config.yaml
d_model: 192
activation: "swiglu"
norm: "rmsnorm"
positions: "rope"
qk_norm: true
init: "uniform"
init_std_o: 0.0575
lr: 0.0112
schedule: "wsd"
decay_fraction: 1.0
final_lr_fraction: 0.0
batch_tokens: 65536
z_loss: 1e-05
Each number is 500 + 40 x the weight over the matrix's rms, rounded and kept within 0 to 999. Layers, rows and columns count from 0. Numbers have three digits each.

# v: layer 4 attention value, 192x192, rms 0.0464, rows 144-191, columns 96-143
# o: layer 4 attention output (transposed), 192x192, rms 0.0578, rows 144-191, columns 96-143
# gate: layer 4 MLP gate, 576x192, rms 0.067, rows 0-53, columns 96-143
# up: layer 4 MLP up, 576x192, rms 0.0652, rows 0-53, columns 96-143
# down: layer 4 MLP down (transposed), 576x192, rms 0.0661, rows 0-52, columns 96-143
v144:448472506546512472489534544409501541490504539550488495431532496534487550488513531465511425495494544528415530529468556521519500501499511512509460
o144:479450538461516526489436514525496490482450433454483410462526487610490513437566508535487567524489562506518538476496453515467503513460486582566494
v145:566494449513506500497533541498618424443488502525573530504506585497438498487501469535530506514506461472495455540547456460535513522521516492467550
o145:496471506403490543450531506551529475432507540468452547497476535455469556520482531472512451431432483518517451497559485518488474572505453441469565
v146:435466556549509596457475493443495501505534517489552497494502470426582484518492435517502519544428504540553491465505452570487371516485449494514573
o146:452504502454452487485491557465560463538516481493509478507496536479532556521498475492528514490485546480513512511551562413526527530460502523554480
v147:510513495540576475541505537446453505465510466515488539454489493511457485457483516486525481422491466497518553474542585394370557550548513549521478
o147:555463490512478514521477518548461559497521553438457489513510401507468553474463542498500541460409474542546463524536513434488585474508512543546469
v148:445505548543518541497534469535512535565579403532502485489511536462468539521531491477465502498484464492474485510466539481482436492554536468518477
o148:576426618513439490431510463556445522497502450461521509579509526515542446521545499456499518489484507504554546596448493429462432482523461448523456
v149:479450481496444515533555492452500518518518516488465497534537490503553513490557510479499501502523473526515528460519514486444439451477561482438572
o149:500482513435501571464520482450471501529524474486516507461417496442499456570413495515464526420555416512490506487538510517479503445484489442476490
v150:526454530468469517545513498512478542491512561500525520559442508487506559483486531454552466475456563458594463457541567492471466517406556524585570
o150:472460602467460520562536511510470496563486537526475516457518481475450558539382540516531493482499560466517454463487583498531513540506461490441525
v151:564460480535497488494487517502474579479537507431434537484569472532523506456498532514458488472518520499583522478484561504489495506591513496457472
o151:594421413482474460545500548469561550516412493504512503510515474462604460469538467485507577446514486550563456417494497511495549482492504505474516
v152:500405509520490501493476488517505500514488508502529524516505504509471470532541447548508490469482503420551494514474536430557495485556501466451527
o152:514515499503504497497571449546497571552449548482476463382500553445418471547511439531516525563536470478469520519494452436527515492429441515465525
v153:525522571526509477495510510463548466499460500468529543508472495505501514509514509491528506499475592512512521443532563524459496514398504460507466
o153:551496559514509513476581559488476500534541471515473451562431446445528540488538499500542530541555516495519470437541484500472496506525472479581551
v154:577524483565614487487524528497566485441503536510508493431510535493485496497506463529487584552558472477510422507435540593544510533450546514481536
o154:471481395491521566413534549459493471524502507575463464561472540430511512545572510423585438464582493542515452501447459584493479514516510495442498
v155:456527487481533546496482469526472473442442473430503511491522560509520535424491468470578480508477570458498472507497529496443510470416509450531450
o155:515506504481496497504525471486440444454430525445508463534500522485511476436518403436486483548481476471452510499556502543516462520568451464559477
v156:448504402455473524514469513558525451482538486510532430532470488486521474556539457526465520506548421482462558544508500500403544492588485472451470
o156:502449483533535489449571476528567405547565446410499594432457462514500521512474452487527498529576514501451534515585490510451450497495487445509546
v157:516509441542478511500495527489536505451461506528513533490440520520560497489502498490433574463489497462419484471529470497501522470497481569475472
o157:463515535461461475555506524471492476501545544477514506469453423549580544483522447424519501465480478405534573467468416543516474486549565555509426
v158:470562510535514528533458488447519496481525448524514451483431470472473523467481514460456521528503452548472519523524524535511475453600496519477512
o158:452525478455525475481501489512468537522511500490537438493517445558561473474439489479500507547511452490513552588486553487506469530528518490481479
v159:446497545520488572479568418530468526594442438424554440485532478465449506593512435520589557487565514586508577498513571485482510468424481472552497
o159:521518525553519557530521513468510461597502518448494573549529530490507531535522483550627473488506588538500524502565541504525512456496560480573480
v160:498535549508447596499461490464510541553491553504427529541458509573558534441422490511534496556457494483472456463544459457566444463461519463553496
o160:497533538504426548590545493443479555500510489554458357494545481523503565495541543541595532505489520488405479506533445503533454493560435486495481
v161:456553478459551502431509472508539504540476485522516483527462445467506512481448517534561452450468478491503550459521562523439459509555488449493498
o161:444487519548565460493522515526491453472600500511590495471484559494442506556500472505482531548444469447504549506475487446518524513489440439520465
v162:457522463481532460539521545534508517551514453449467506465464521485504532463496510460507487555552467521558500520539524524496470471475479484530451
o162:458543455445505516513479508460493484527491479513572558446469506487498441492523497477543514522507443552535452484527523523474474536543520439533530
v163:472503492485411463506540465523529474497483492438444487450547465540496471501467479398470546493494483532545491537514524498474491506482508467531518
o163:533537481493467486549510463542505524503518631505519541532534435512521555466444504552500540512512526508478460594481555494467543489507527443536509
v164:536529519543456602484512560447564495482508570593517469479530511528531553502469517504489532520481492553512458502496550498565458569458458519494554
o164:468506574487461494491451465476581559502558521574553483518535570501538556497486492566510440443405507432479493489508547472536513613528505520524515
v165:580476503445494533488426545453501511535525531499468585510489443496451496430514518476480454459474534487496477524542522502527559501519507556409491
o165:526505428537516513478514548555425536466472528487481463501513492489560532472477377572451488575436474590460497515496461529533559496541473406502553
v166:454496496482485491566506441522518461518519523440498537420494541505499481574574535497515449486511463506492547439531459486488518494484520457442465
o166:456486549498545470463538515482507446487451525427516510515493487480440476532508468573478476479482452527453482498500487443446504481520503503465515
v167:479538523471488542514449501476526458554584480514459556487513498593584533497468527534524468489470518472528544513441544393493484497529450447596525
o167:480477494505443528573506474471457507486511487474484530523445542436465525544470521456499482512483532466535487539466494409496507486467428487539472
v168:522517452525453560519471381545505545457414511469519494637513460484480483529538497525566556496498447512524521473535530490514477556486487505491529
o168:610474600517441499472591511535597442552503551473498562496542541460544526603453485494553577497491473493512498523496489528574509492458480517530542
v169:568404538554497532509460508526443398517588483533561523431467497508605562509486511526535546459589501524515487507586497544483572459540499526475554
o169:473505543523434513483463454474508540508500463528496477554503466509550511505512564492577428503496520498505520497622512494467505470457511565459417
v170:492507486457493481480483485493517546571479377442487541474485511522506515543477500464521403496513523486569488477506548438388543457535499448587518
o170:455488515553581487538561516486469529504516559522536470523479503438522459494501492503471572602536475517533474491564512530445463506467535424530495
v171:544521441496564549445484525484490414465574541594476461480501510469489543513490475516446482481452461485471476513545503420468554587515511591542547
o171:551576572520482542483447538573469554481534471540472446519575503474560467445441497461529415405469485563452511521588604531453458469467476483503469
v172:531522462520480547524447547424439497452525474483523463541517544465452521475476557481530541459597393507439469553537558483553529565572520428478594
o172:469468463431442508508511523533513545443517480491511507470508499474447533510489545526478495522511531495506569506548506478489513487509534437453497
v173:454581544523478461521468479559535500480480465539598574502480599494490488565487489528451497466503505454487436421545515524531487483430511455517565
o173:486502494540482466524540493581486395440558537538530486542445506500472476530534472538490452492512527480475474501432465491464497453471543462486525
v174:506491439500565500483553518514499580520485532427488524425552468445439478484496510449522483506431591539492506513481480502515491498485532489474525
o174:413543453570530502519468525516485506453471526452502474439507524518369540518525500490515516489445586492545540501512495503524544483511496434504471
v175:543587519502514507497519469534445444480420517484485448452495561435538442494450546436473506505514488449444475519594558435451478530504576500489536
o175:458466482503545446503465497511530495514611494484515513503487514540491526438510515386551500527528528515528468495504571494490534485530463510513516
v176:408539525480533502513540490530517422499549567493470509466584521455549454487457437512498478488481497536437514483499534493521463495567419556551437
o176:553454545504477537474521507482470486480585526529447488475493494495487432445523477473514465529510508465451453601422548513485494441550497543565536
v177:540503469457519474534521465409507562492546482473492547572458483461458503510562477526454552451419489509539536432549443492476579535502500537578497
o177:538434434501522550510483487509463564464485479424571480447553522490489517486463498588502501565421421508537459506482428489528513506538569547532543
v178:471577579561468481516432538502490496451532458463474477492454496456534559474494478494550545535461415500570522511483510471511452527448506543448447
o178:435507464529456505465520478502473583518540441431465595534482457466614477463481490473478417517495409523491513526489494486515469502501456536542459
v179:454513546532446523538527513527514438554475496483546439564439473516573559442530517467460534622557456546563507537442453503503367445611516498498488
o179:520582504470484468525478486475588487501543522439553478514480575558592435450431550464511522548475550472480471528516540542527478539472528510437508
v180:502497511509560560461530463476572539547434475536465528462433582491529458494497556527535484596505520491572490505492485476473444524581445486458512
o180:564515518479469536487526512517462506569552518545550410472477486528458552521435522470522469540525496524528501480523534497493492456501369508490433
v181:509477508512593462470454505518505537539470451481560490456538488447492467516509500521481442483430519511486498534529617433472459474535482519516452
o181:476440501487506512421537454516483499541508479430512446434556506534447514421518463504599548538446508561472521458519504480480475471449458488545468
v182:449499570479536488474446473537457499550464454465470451556524533503519547507474507493478462492515514514496502453499540540497502463468520460475465
o182:522463519501548479501533483556488478457550507510484480513466520502539505472523473491508508527466417560450537477460512485469520456470489490532447
v183:517494464496490530476507538462485505564520487459503449454478515516503484547472549480585489468514440433487494484509507472500531503425453472518466
o183:495484520528513480483509516422459439467474519412595583496543551460521521494455491491560522473514423505507511512567606506491460486486491547468490
v184:451539549494448514471538501491514450506479483436476499524557504544522469461479500436447496495490556488491485500483540503436428491534545483560482
o184:456491525433460474520524532462548462536494483526502496472525501476474460446538489491455543583497481469465476482474526452516504517524502425465492
v185:459507498607545566543460499481502433491539510570480571491522540516472541478520491523512490424427493455496475519474466491520502551517402516489438
o185:519539530482428497537527515559466457568519503522437497548508510445469548451523482479498535488454468505486504529444463501491509518515439473495517
v186:440509563510496491455469540479545522474516567501511552459536542546516486573462559476499487487481588467479493527430625548515565508521539449504497
o186:482533565483507412494513503480556520521444550511497474482451550495500517476471544468476504487483459500560482505417486495516496487499497426487485
v187:486447537504442494489511510518545484503495406501509545547471497493571566527529477482463483472466542420533452440542447520598552509481463509516488
o187:448477560519474515453531511528459528527428448529452428536534519503493497555480486527536507438486535395464489504452457479479470553513526481509479
v188:458520503431459491495489424498478512438395534520462564504487522551559543504495456533506520595466573458498561531526453444534499456534500504504502
o188:562520498435418520536487510492562493506491430524463513483468558487545467455529495474511509516523527470452525482524469460560427503467486558522411
v189:544509462539458527418500533446563484477530517521590507428411504482515535497476539512576582512505543502550458496581526451485511506518476481529488
o189:509504490418457473439573596482468452513511455505479491514566492550478526552479518519513448497561459479501461427550539514527501542514517440520426
v190:465475476410439545506527519502448481530477510445483498505463530486523602456587503519463600505490463490500474486472547486522463491485512491529509
o190:509446555433430593478524506457508492611457461529497527494507534501468462511417496497515456497488490514549529500537507494415507477494545440570494
v191:486517508486488548473530450515528468509539447496516501480524478449491495514590453533501508541462484537495496480537471463501540474437511462547514
o191:498528524515536522487449470504488462553474456531517511492509470469425513519441452506484424471449439489419548513471495430559525546449565556545507
gate0:506574579522434439415539521490468425479542506534469493474473496602527501475494523503529484484483562500456556507495519492464441487471530500484567
up0:545536589511488500536469474479541486491459475436523493456463448554574565526472543477564531443531559445468557546467514474466481449506566529552475
down0:535459477531494456414469501451547437467508507534533541504529565570512497472510524532484526494508434511506514527481424514469506548492506445535487
gate1:561567531511576497562539459552530422474475538458530492453490550475498456540488527467524448428510520496501480506537468507432491431559479499495464
up1:501458480594465448522549512551498522580531463540490504486522530454511489521504435528509492484461530560522547502503543478548412474495463481513529
down1:516455502538590468433446500456526478508472527457516476480509535487541513455532540553507591496442440518563507519542505500465493481492510454568520
gate2:508482426457441478528436554449441554526514482552526501538455437540536496495530492464523471506512486497535603477480525495503534457537453461518477
up2:527471407449480559521550474491483608518507495509482513514513411470548515483575533494487437533529495514481574496491483554512477460505459494518486
down2:475409497423505487462511517535575515556509510522451488417524455491503503569531484529489511523537441537481466507494507503468439483510520489505523
gate3:408479472501467462467581552514493492510467442534558552507489516564575503472483512497537468422468509458435515492537510551500486519458476488509435
up3:483547430510510464532487560489496542602495556481612444469493539529540519560426541482471484491413458478454528577439450539487462523547505468502541
down3:498415479457524528474418530515463567453459512494520481573497435541570543523480455511458482479584502529551562541554572419476405516518518481465486
gate4:455525514516474538482437486487491492481555516498469406483526529572517456520442526443502492491500520545560521467517468581531521437574544469526530
up4:514498598525497493534461507514504475551528453511456471575503538428543464492540522460473468454574468467526490563487494555511513500459590535422522
down4:574439407538485556471482501496423473517481524575538512482532565494500446522447477535527507519458460523454476481523486505522534465490485465490493
gate5:471425495496516460462522469468522538492449606545476463497516511486427446569472541517476441410477440515525515570513498470561444519474536461458447
up5:543448469511490446534478545425519512506526537502426470463538570578543460463551553546474476478486553508529581517511429488573418454466465602439449
down5:499499420526495465413448480486463586492517493540548487469441554530469514490560499525383510554478480506532467507463484464586475503419472538510595
gate6:500575469529517555492518458539494461499542558445496515479477554513483510479456497580575529407490542543479572482451481531555516516506521496461502
up6:494480499456519480533521543467492496503443533602525501534494590438510422509450529429517510580531440490475471520426516424465471475467527518477420
down6:540531524549587557480445556550534454527571569447521489473550531469463512477446533503604484539497491472487436517475467480506441449590516539505480
gate7:466456419463520443508483476510423460487475508460469554430546452502483536545508558488490501549491530521523472539488519463521422442426510403559490
up7:462481458494365525500550557492448555529461486483495365481515440567486606521439533475443497454464526468490440548408480442491519499503505520409573
down7:454431435493515470455527492509489467531503444477466520503522484491520570489501486528453501549522537452548485472455543473561525494499469519531471
gate8:485545542506523563494459465473500456501515479439501529535506449523535499432517503486454466532475441458501499564529486465550526530487503472446501
up8:543562476498448538530444512518518569497542552533482462501515498465514508511501467522525476438579580490501491503456448508542491475477509587547466
down8:521501491558432539555603529464510514528655476493528497519564416492513480528485529469478565544527461494504470552430488514503505516578542469476472
gate9:519530459511475469510493468466515507464488417485580478489513377528474617491465472507422503478478482529541494562514471464476457563386492521478517
up9:565509501474476533551525422525444502452526423510497406458552494496570506507477490490464570499494505481439500541485509449494563524503480507512506
down9:484553452446482501436547519487489506524494514460558437443542472466499452486480459503489478528482521468570508424479528473512535492507535557479506
gate10:478491455496496566508529441540467493537524507508529527504511541535573478458483497473492434460472433498492513463433528516501551534519493538518580
up10:474492439422524545510494465499483495550535492478455546569480474448500515558476508490528534419510531454512436451523478558545472483510493491529537
down10:487488447517527459559508461547439583474451512474459543550496519489517513403444527542456502498522503468498534431522439443485477529528526532575490
gate11:486596429449458547410589483475483476491552428508437489527460561562446516455440521474516446562479463453452452499525489542487491544492484518492553
up11:469472508498495486503445562438489486508460547435517573514447498556484480441492450476576468479547606492457510548550543475534517505552485435517496
down11:467549551533506530467516541475453409452491541405490542620527542495514517490515569461500377527473525525479574463489411518533513518523505428563492
gate12:477477453520549404548470439434482518459520569621476440538469426478499396525573516535559503563571527457502496556533480488489537435475470504507432
up12:462563532585564496591427509473511570470545486559463490548462558518523425482630511452474522479483552449540557476526514557495514429479467534499482
down12:472542501529527448513492471519456552446550481537435552541496483557504508446538585519467507447499585488474557553550437500477467491538538542474404
gate13:497549444451502510504500514517486536513532450526504517508535475484462509499482485502526475493479501518472496475496517474490491478498515512538550
up13:524527510507477455484492527483509506454491517539491510506402494509470559462530568415551501514512473430475512496443486564499490528480457553501484
down13:542581549485401478496456498531446507506485513594506485504466452522478522443561517426539492502495490394493585496474448552525467481469493520554511
gate14:487514457455569508478594487448457504560489509462485548523439465513488520542494458487474452488459441504495465535548482494589602596526495539518471
up14:455525481466484519538529490505510501523567458470522507568508548486474473495498416481497474464553511508464504391532501430491519494476467483503488
down14:416502498489553496504526554421516517475486567478519481474514564495442498437496496482517436537465554556540532509517532559480549508487501501519465
gate15:546482468520482436506464506502490471487494418484508460546508475410524516537464586502567505446516495431478493535479508476510448527457475484433513
up15:483458459570534446460515430516454524516552451560404507488514438534512570604537559517485538542527534399447534502441500479525505553521493406533472
down15:461480504500592515541508581539464547515533451525521406489504510524496499508458537514491548440506550510518555464477481477488443543449459510528512
gate16:592566499379506487481552526504502432483472497493501474513512500457441554586524419530404477547504436527561514480514485501618555539481514500516493
up16:539492505581535440555475492478537480524489495523419517560476489493541506480486559456535509424458548528529472514467507523442527501553517526460524
down16:536577578519476509505528473491519499544490479501486463498517495438451568425553524497568470565451452520544474395496542586494442481494426561426470
gate17:440538469534459515559539451432496522477550503482506528552473475518547504527503487463453527500511533516527566440447450432462513488471513483523528
up17:493526413461418485558556392524473559460527466514558543522559489500470545534498510528488496487562479596501465471460476496535453507515513531496491
down17:418509596541584546492472414493522457584436494487545454485474604491491550535490420470522490495436503419489528522420495486529540445553482502494463
gate18:489531500464476498483549520580495505505533506517511578509409485490490489514504512489449543454549489488511487476534422461537509562563509502475507
up18:449469490433515521483485476577501512507544441557490527529514427457515449464531463508546476452492435466556480504489474558517418535514477536535520
down18:473442523496491480516486449476472512495503535568494456562562494503562468520468516466411476466450563540526507532528535419500485485554498522538483
gate19:494606493485527452473549515512451421470467464577475426443538484520564416525513485485463510478506528482536470516491527506552486469533451547462451
up19:461519443517503509551580479451512481538472500484516426557492419515543458497478527534416580464499522478544385489483506539505510484449490597451487
down19:464444495468508503472426556513580472556555526454598500493438468479554497511483448492516511482453488539493571504579544495526552551557500538500583
gate20:449507498517539547471551521512469444431513455460505518578559588504549535481492558532509447497494513523488579521492489494485479533433481517471492
up20:414563438541545518490519463489398445536514526482495506534497523499522468523429620443509439557530536520490567473463507504520482500478547519499465
down20:502574499496517564465499457487523427494454520469576508505503546473493497462473502504534481445480451561543578527538481550435538495522526538528454
gate21:590476439529478486467480505503509515536518512482535461482527545477528479439451496471483524518569501488549465425510455520564570442439523559511522
up21:455457487476480508481569409523520456526506509527529507564473525498415501545554528486518593474551477473536455527422480473457493554478468473515464
down21:553483485539552539479495474533549527490546429483573456483547481514508504574561437485491561452434508516500463469460449500561494531507545464476522
gate22:497472490518533490453490393570535547548585545514502471498516484478509513488501485477498528509525526532456557546524473539506484485520481516516524
up22:468490541468496477481474566509510562532507508516487438470545517488498521470484484485438438485491499500566488475466531517554565446486498493479540
down22:532458501507471523507495515528507440467525487507522440493503489493477591495493519492496408514514506458465490459497448465495465458452478514482562
gate23:489441490439481486527543478465518543515487459509473451501456465547531521438522522478451448523537430519549463518554483527513486568487509549536485
up23:479541463521472498447464492511474508516482521532479487512492494554426480528503462543406465438522425501480447496475523512451478458483480589510525
down23:475510539517496453509464519460466507495449544543447454461489566555525526503427469436481524435510483548454499495493521488529415474551494518550462
gate24:500460476458516469442492488481502445516502479505512557503488542533545515493471510510467480427482481502449436486462502496476454486535499479539535
up24:554545529520546517481492526477517489479480523573439505557507557419504496564511531544608461517539526436507546502573554482516545485534584542495513
down24:566512503438468502494505460456527563473620518450539558554502554517504529522457517492548505508515514586581461419504530525496536507484506514517526
gate25:520492469540544501504490504534507580495458513520523488517539504521520509505527463524493454496499487510510515524453555496496446468476486488445502
up25:513425466503535469387485477507491519473474485519497485525508487496547535506493486526526454575491494490432493475471556447459542486489472484554478
down25:490469515509465483504557489480502580491467532500466508472477508465497498525489464493562463512482436448440468481443537502432522463533495485537493
gate26:474497494490536460512442488574486501548507529455512537505439454518485476438529471554421492483437588575535504534486519565483537459505561508505495
up26:559433476465446498451483467530566473559478537458478423499545556491568482440453479535463519584416555537529505476583547482461521545491485457475493
down26:560483543516524523533538508499450470518448448521500473520568481487545482465454477455543516528521537464455457472584480489520436510517562576511511
gate27:484441507504471516539486586514519509334449514567576492507502492499554481431502510518497471521475484482495492478443631444569477435496502512511529
up27:517405511544496539497366482455534525418440461565521575429477510488455475488491474579491491508528557447512497489459513497418465488485436473457590
down27:502508478536498536457474520469411520467495540473495407452455564454499480478570490508500480539580578447560490486496519504511513532510506492521431
gate28:477480577511536459500547517515529547532529543530465446529480508453462542452545508518452434491509550457451557496474485470464507506449526519532536
up28:552458456449468487480520536525481490490512587446500471457453450506514563448470551545520493493520563532509478532530553453518504511527508449517532
down28:457515512535568511549557459562508555454507532505408501436516603494422449491566450479478499530544504540460551471504460494463468495470521540534540
gate29:478496521536540577499483490575460486519528559507531522445450440464425504453508493502534586588539555493514507536606526527489501495531477529559464
up29:484528462519505479481442506464479495461527435500503519540493577489565507538495539496480485443513532486478472477534505474504509500457516545438482
down29:548515466534488480548461467494492546517539524493522514382488481506495520521540531488478529519517461448507505520521478535470582488490458449505481
gate30:559475461483523530562612585495523454427512520529476472534557539492534481467517535454483502458530563436494502550567505533572502515445526505480488
up30:520423521456497487480485475472404507512517523429447517415577502499479559521548547527592528502473536541431538496482541472525455466469568428469530
down30:463445429453525469476472575515491558418431514543522467464557492464487451540463496450503515454544521445545505583571521444491492589433549512516447
gate31:522453555585513461435504473560488430374471466468432415506489526520533466484558594550475496522507557454546430432541494546515575492551538522512469
up31:540422578519556469496480529574504494439411513476498514455535538536470499505463477524466509467496458497456551471506500491553538466576505484480490
down31:564525529597541478567508487554499491534529462479512468423509503519499511483475520562448475502497548441510464423518461635498484475603458536513431
gate32:483463521468479537494467576515391475551482494514595545538570459517499480499489462529566529444539533589540469473495444508424474453447500553511500
up32:462505465447580418529524454548607576474519469572454526425547499513524491490525517462455508459522511407473470515480487545514547518507556446478459
down32:515498468503543508484541489447526500540529530532530538519525608505503451433449457486498527485532534483515519457416534580441522483454447539524511
gate33:547496486499592574450529470460500492470508516516479486476528498469460507487480500464423479557502525491479522509495492535600493492492571472543494
up33:552510551556471439525476471524427502440514451496528490501475486483589526453494584477571457490484474518550513566471478412447425593516570481485494
down33:423502520505554521545464489477578478455523505498481498488463490459493510497539510486480627431449512522432499463529436495614493429399454473520456
gate34:536513519508502495466447527467475549523518490514487556493465464565457523498471539536519474505486444571544510504438455541457447490493459499516528
up34:473539487502506452529523504528538531545500448545511499479492563547427503433447493545467494567526435529482491527551512504451456460488483563612510
down34:506456438526493526467506516475525517609515444546564487528532403483487527413473497516461551488560466503522441505556515521508547500488506411563462
gate35:542531478466450566521522533506496460478463552526495490488503483489464516478450501584469460504482538493431469500502516501532419496550491534488519
up35:498482462528492480494480471531530468442567445543459528563506515445428487507527502453507495551521512522485541549514516473465516472519493508493514
down35:473534539480494442477441562541490456530576507467471490554495514421470562475501533506500483536513428451471393510529520371497456447479479529512466
gate36:515517548459429505460577501435457546451534598532487468482461510513495461526416503495541527472447491429474509479446530493503524484540550449418490
up36:495493489546514501517482521469522448515538534542504479454422508500502512425454508498415510516489503459529528500551501477499459500532523493519440
down36:452492447516475478538456526528491409451578583459438503462528477502580448450506500457409512488469488509521521605478571538483510461534516449472480
gate37:538551545569507547478553567529507574470467521539591490469471496510448488461483527459558419534574525417506481423549463562491467586446445516478477
up37:493490530439497520517550436514558538475464482558465489491470470405506463431480486534527479447451496502546549500521477477536485576476482484608495
down37:517484418470532482470562471483603461517514472481457484520540519494501466537471571473475459519477449539403486456477498503534530555539520500506458
gate38:571519500518555485446485507433528464449476528446424476504506532543472574472572546458534506521544514552565497439479495443542452468492521480427441
up38:518397569534556520474494578469500519438491459524459516471518520541466465466555426528516588452439523517510539432510489474469487464556464581581564
down38:519504463438460517511495479540511484539556511526510498487550536542514513531562495491465475512566452546500469529509431439562534491416455417502475
gate39:493508511485524503450481470467479564526514463506481443474495568534494579511457503509418432534463531459473519553537537570504482485518471550470460
up39:516534464477498547528514506500504533513485454446462473533575483483539513548458519518491500548516533397494574466487515508457467499444443454536469
down39:498559519560558521486493463519506474461510504503530516543506553542473527457541519616502489469411540486453546487495504519486490555482436553478533
gate40:497544501455564579490544460523484452470534462484574515526546415476476518533547504462470448463481518526524518530560545522583574500506500506465468
up40:449545538464544471496491478502499552521498490508506479513505540506523463572490472451461486464549489426459553457550542470452488495529560515562430
down40:557503474434451434525481529523509551502599498399568523481513492516491550539481592503513480392507501485514452533494469536505455492460478492494513
gate41:485492497510554523540491474491542462428476455522526536484551454508489467523542483522439477536554495463522463499546546475461501472406488480504573
up41:504477449490514549512580502505513480564466487471574526502493492506470468450494512559501569474518493467476493448456581498554471514408529493473487
down41:510435431474548548506512495498480505503442545536518488503491542532510501479478484525556537447548512508476474556524484500547560489497445514492536
gate42:410535472466448457508497500399435485472426489485489572515428492486420493506501539454463495503441535457447480519406500494544524498465497538524498
up42:434550540428453479500501438534506484486482530420533567504429479514464453586493541479544518516507529526541422546473431467510462576514492573540483
down42:468482485461509499507554489552551469502450464480484539544424489513492539511476508535481484428530532486444412544529523546487551487522424506500438
gate43:432510509500570531509529514477460531469451507497532468550462468500485545475474583442422480409510440496428490457458537518513530460515440533536482
up43:446484526551514477463496444479518514593551510550502552496505490527512521566475503491517470466482412463580494554517501450495539418539463539526460
down43:417549496482524554500501570490446480545546503447517539468537567480561534511484523472575522414463455508529500534552531506449524485547435457473493
gate44:536560518486538443468534467502533513505485427436565482520478523459458486463435537502500474497534473516540599537569477547472529467509391496602425
up44:518521427530477539486525523468543467543540448521491496496579496501555443504485482427482511516468460497444452448536483511567506551473526449380480
down44:491494500574502496594544484495474442564529512508446505487461461484543506455582494540545466531545435505521540482452427455547562523459515514388515
gate45:465460448536522513503462515526509517479535558550547547472535524470500551478419495488478532459474511492501464505548548473535479497529538486450504
up45:464448557519524498436513487385531512516480533484499495536423473532510451515504476393527524514468468401472494548479512504512477551485574553465471
down45:495487505564474486478541466509522526512483507426557447515450451514498406475458534443476545567437466503484513515456509502509468494493479553563525
gate46:509481555470465516530520472539512430439566556496458456473531481493509526435564503565460531469474476444500468507489496407564545514501523569461543
up46:458552490548534506584490475462432462463557501444573493540487527509575481534532564475521484481470536466493529486537482532446457551491493461527450
down46:540485482437519527539527568587444471488541492546557471454459549455590438456450520429532498474412438543475526529479507407472414539543503487447480
gate47:532553445462525521460564517465542541483511543529460534427564520496530494546445453477571389527520530524567568454471416611506480580488465508498543
up47:487510543483482483510487562444422490518496519552454522524489497539421507505482422554559536455591467509494580449594523518559492512533426443487510
down47:468509503484578490496533492487495486486488565491493487462457535528479504502496538499484519486506508508539403587445525536490482455492525579479538
gate48:523478459434498482519471421431475472481505510426474462530528419517567533560477518465558519477513516527488570465517456507473524505507493466561557
up48:540524481507570501545495522543542488476463437543524470493548448482520431515492488477568448522482555466533502522458539524499515427539447578529506
down48:504440492508476514492491465464509495417530503489446479482542488494518567531524533527463516510509536542428501495535475537492500503503569486546490
gate49:522479494428439545490482522534550543586483575539464546574568531499522520458605503461498524475526514525541500519483530548447519530499565495500511
up49:499456517481533523495477451494489532510498543505467519546489501468479486548459491578501522505500537476495583536524584509507577450529460477508495
down49:507585546527519534521458531510520555536560461478568464490470535531520541511546522532482452516476467547510439481478469537532526568446486568513531
gate50:422475496547539523471530482479493487489463477473450516477428478522474515445529488472524552562509450482522493499495546436459552512518529427497430
up50:509483516500515512429444537495516494525465434453505553509535488492490505454535496504540485547439465538512491440536521509495483469542515499446456
down50:489500520510504531510446462512452506512547530591518545440521463565494485464493503491564576496512501451473493551509438539486482535551551525527518
gate51:462506484405551512552522531511507535552501489523455477439566477534486518493521529473539449445526514439520442567478424461484577439532483539565444
up51:441524487563466440478422450545469521579454471540544516551424569492495469495531416544450425556512562571448552548548520517403416540517589431397527
down51:523534486524505525512520524462534528493586437529515532520484558515446482561553474475441508473461584460372539440430513505530447516440468452471588
gate52:467438506564501518503487501519505533486500497531468568536549450517562499497504440501485477500548481391572591463454417540504548477520513500485472
up52:454412472527512477555510495460486499494513497424506478470517504510518575448562457457534481539470498501562487408446463475495502570572446553461541
down52:449459520483449512481503558529490487430497531472484519428534527593490472498479456454472609538494502548484480477489554497488568499530532491593579
gate53:577528493514520477493458434561524509470432499514541441558424470563588492490605465534451500436540424461543525510534478537469487520478527454485498
up53:481523509454553500533503553493521515451472507453555454545460440448476497520512482486458515567425538568529463437562465461547463567428411472485489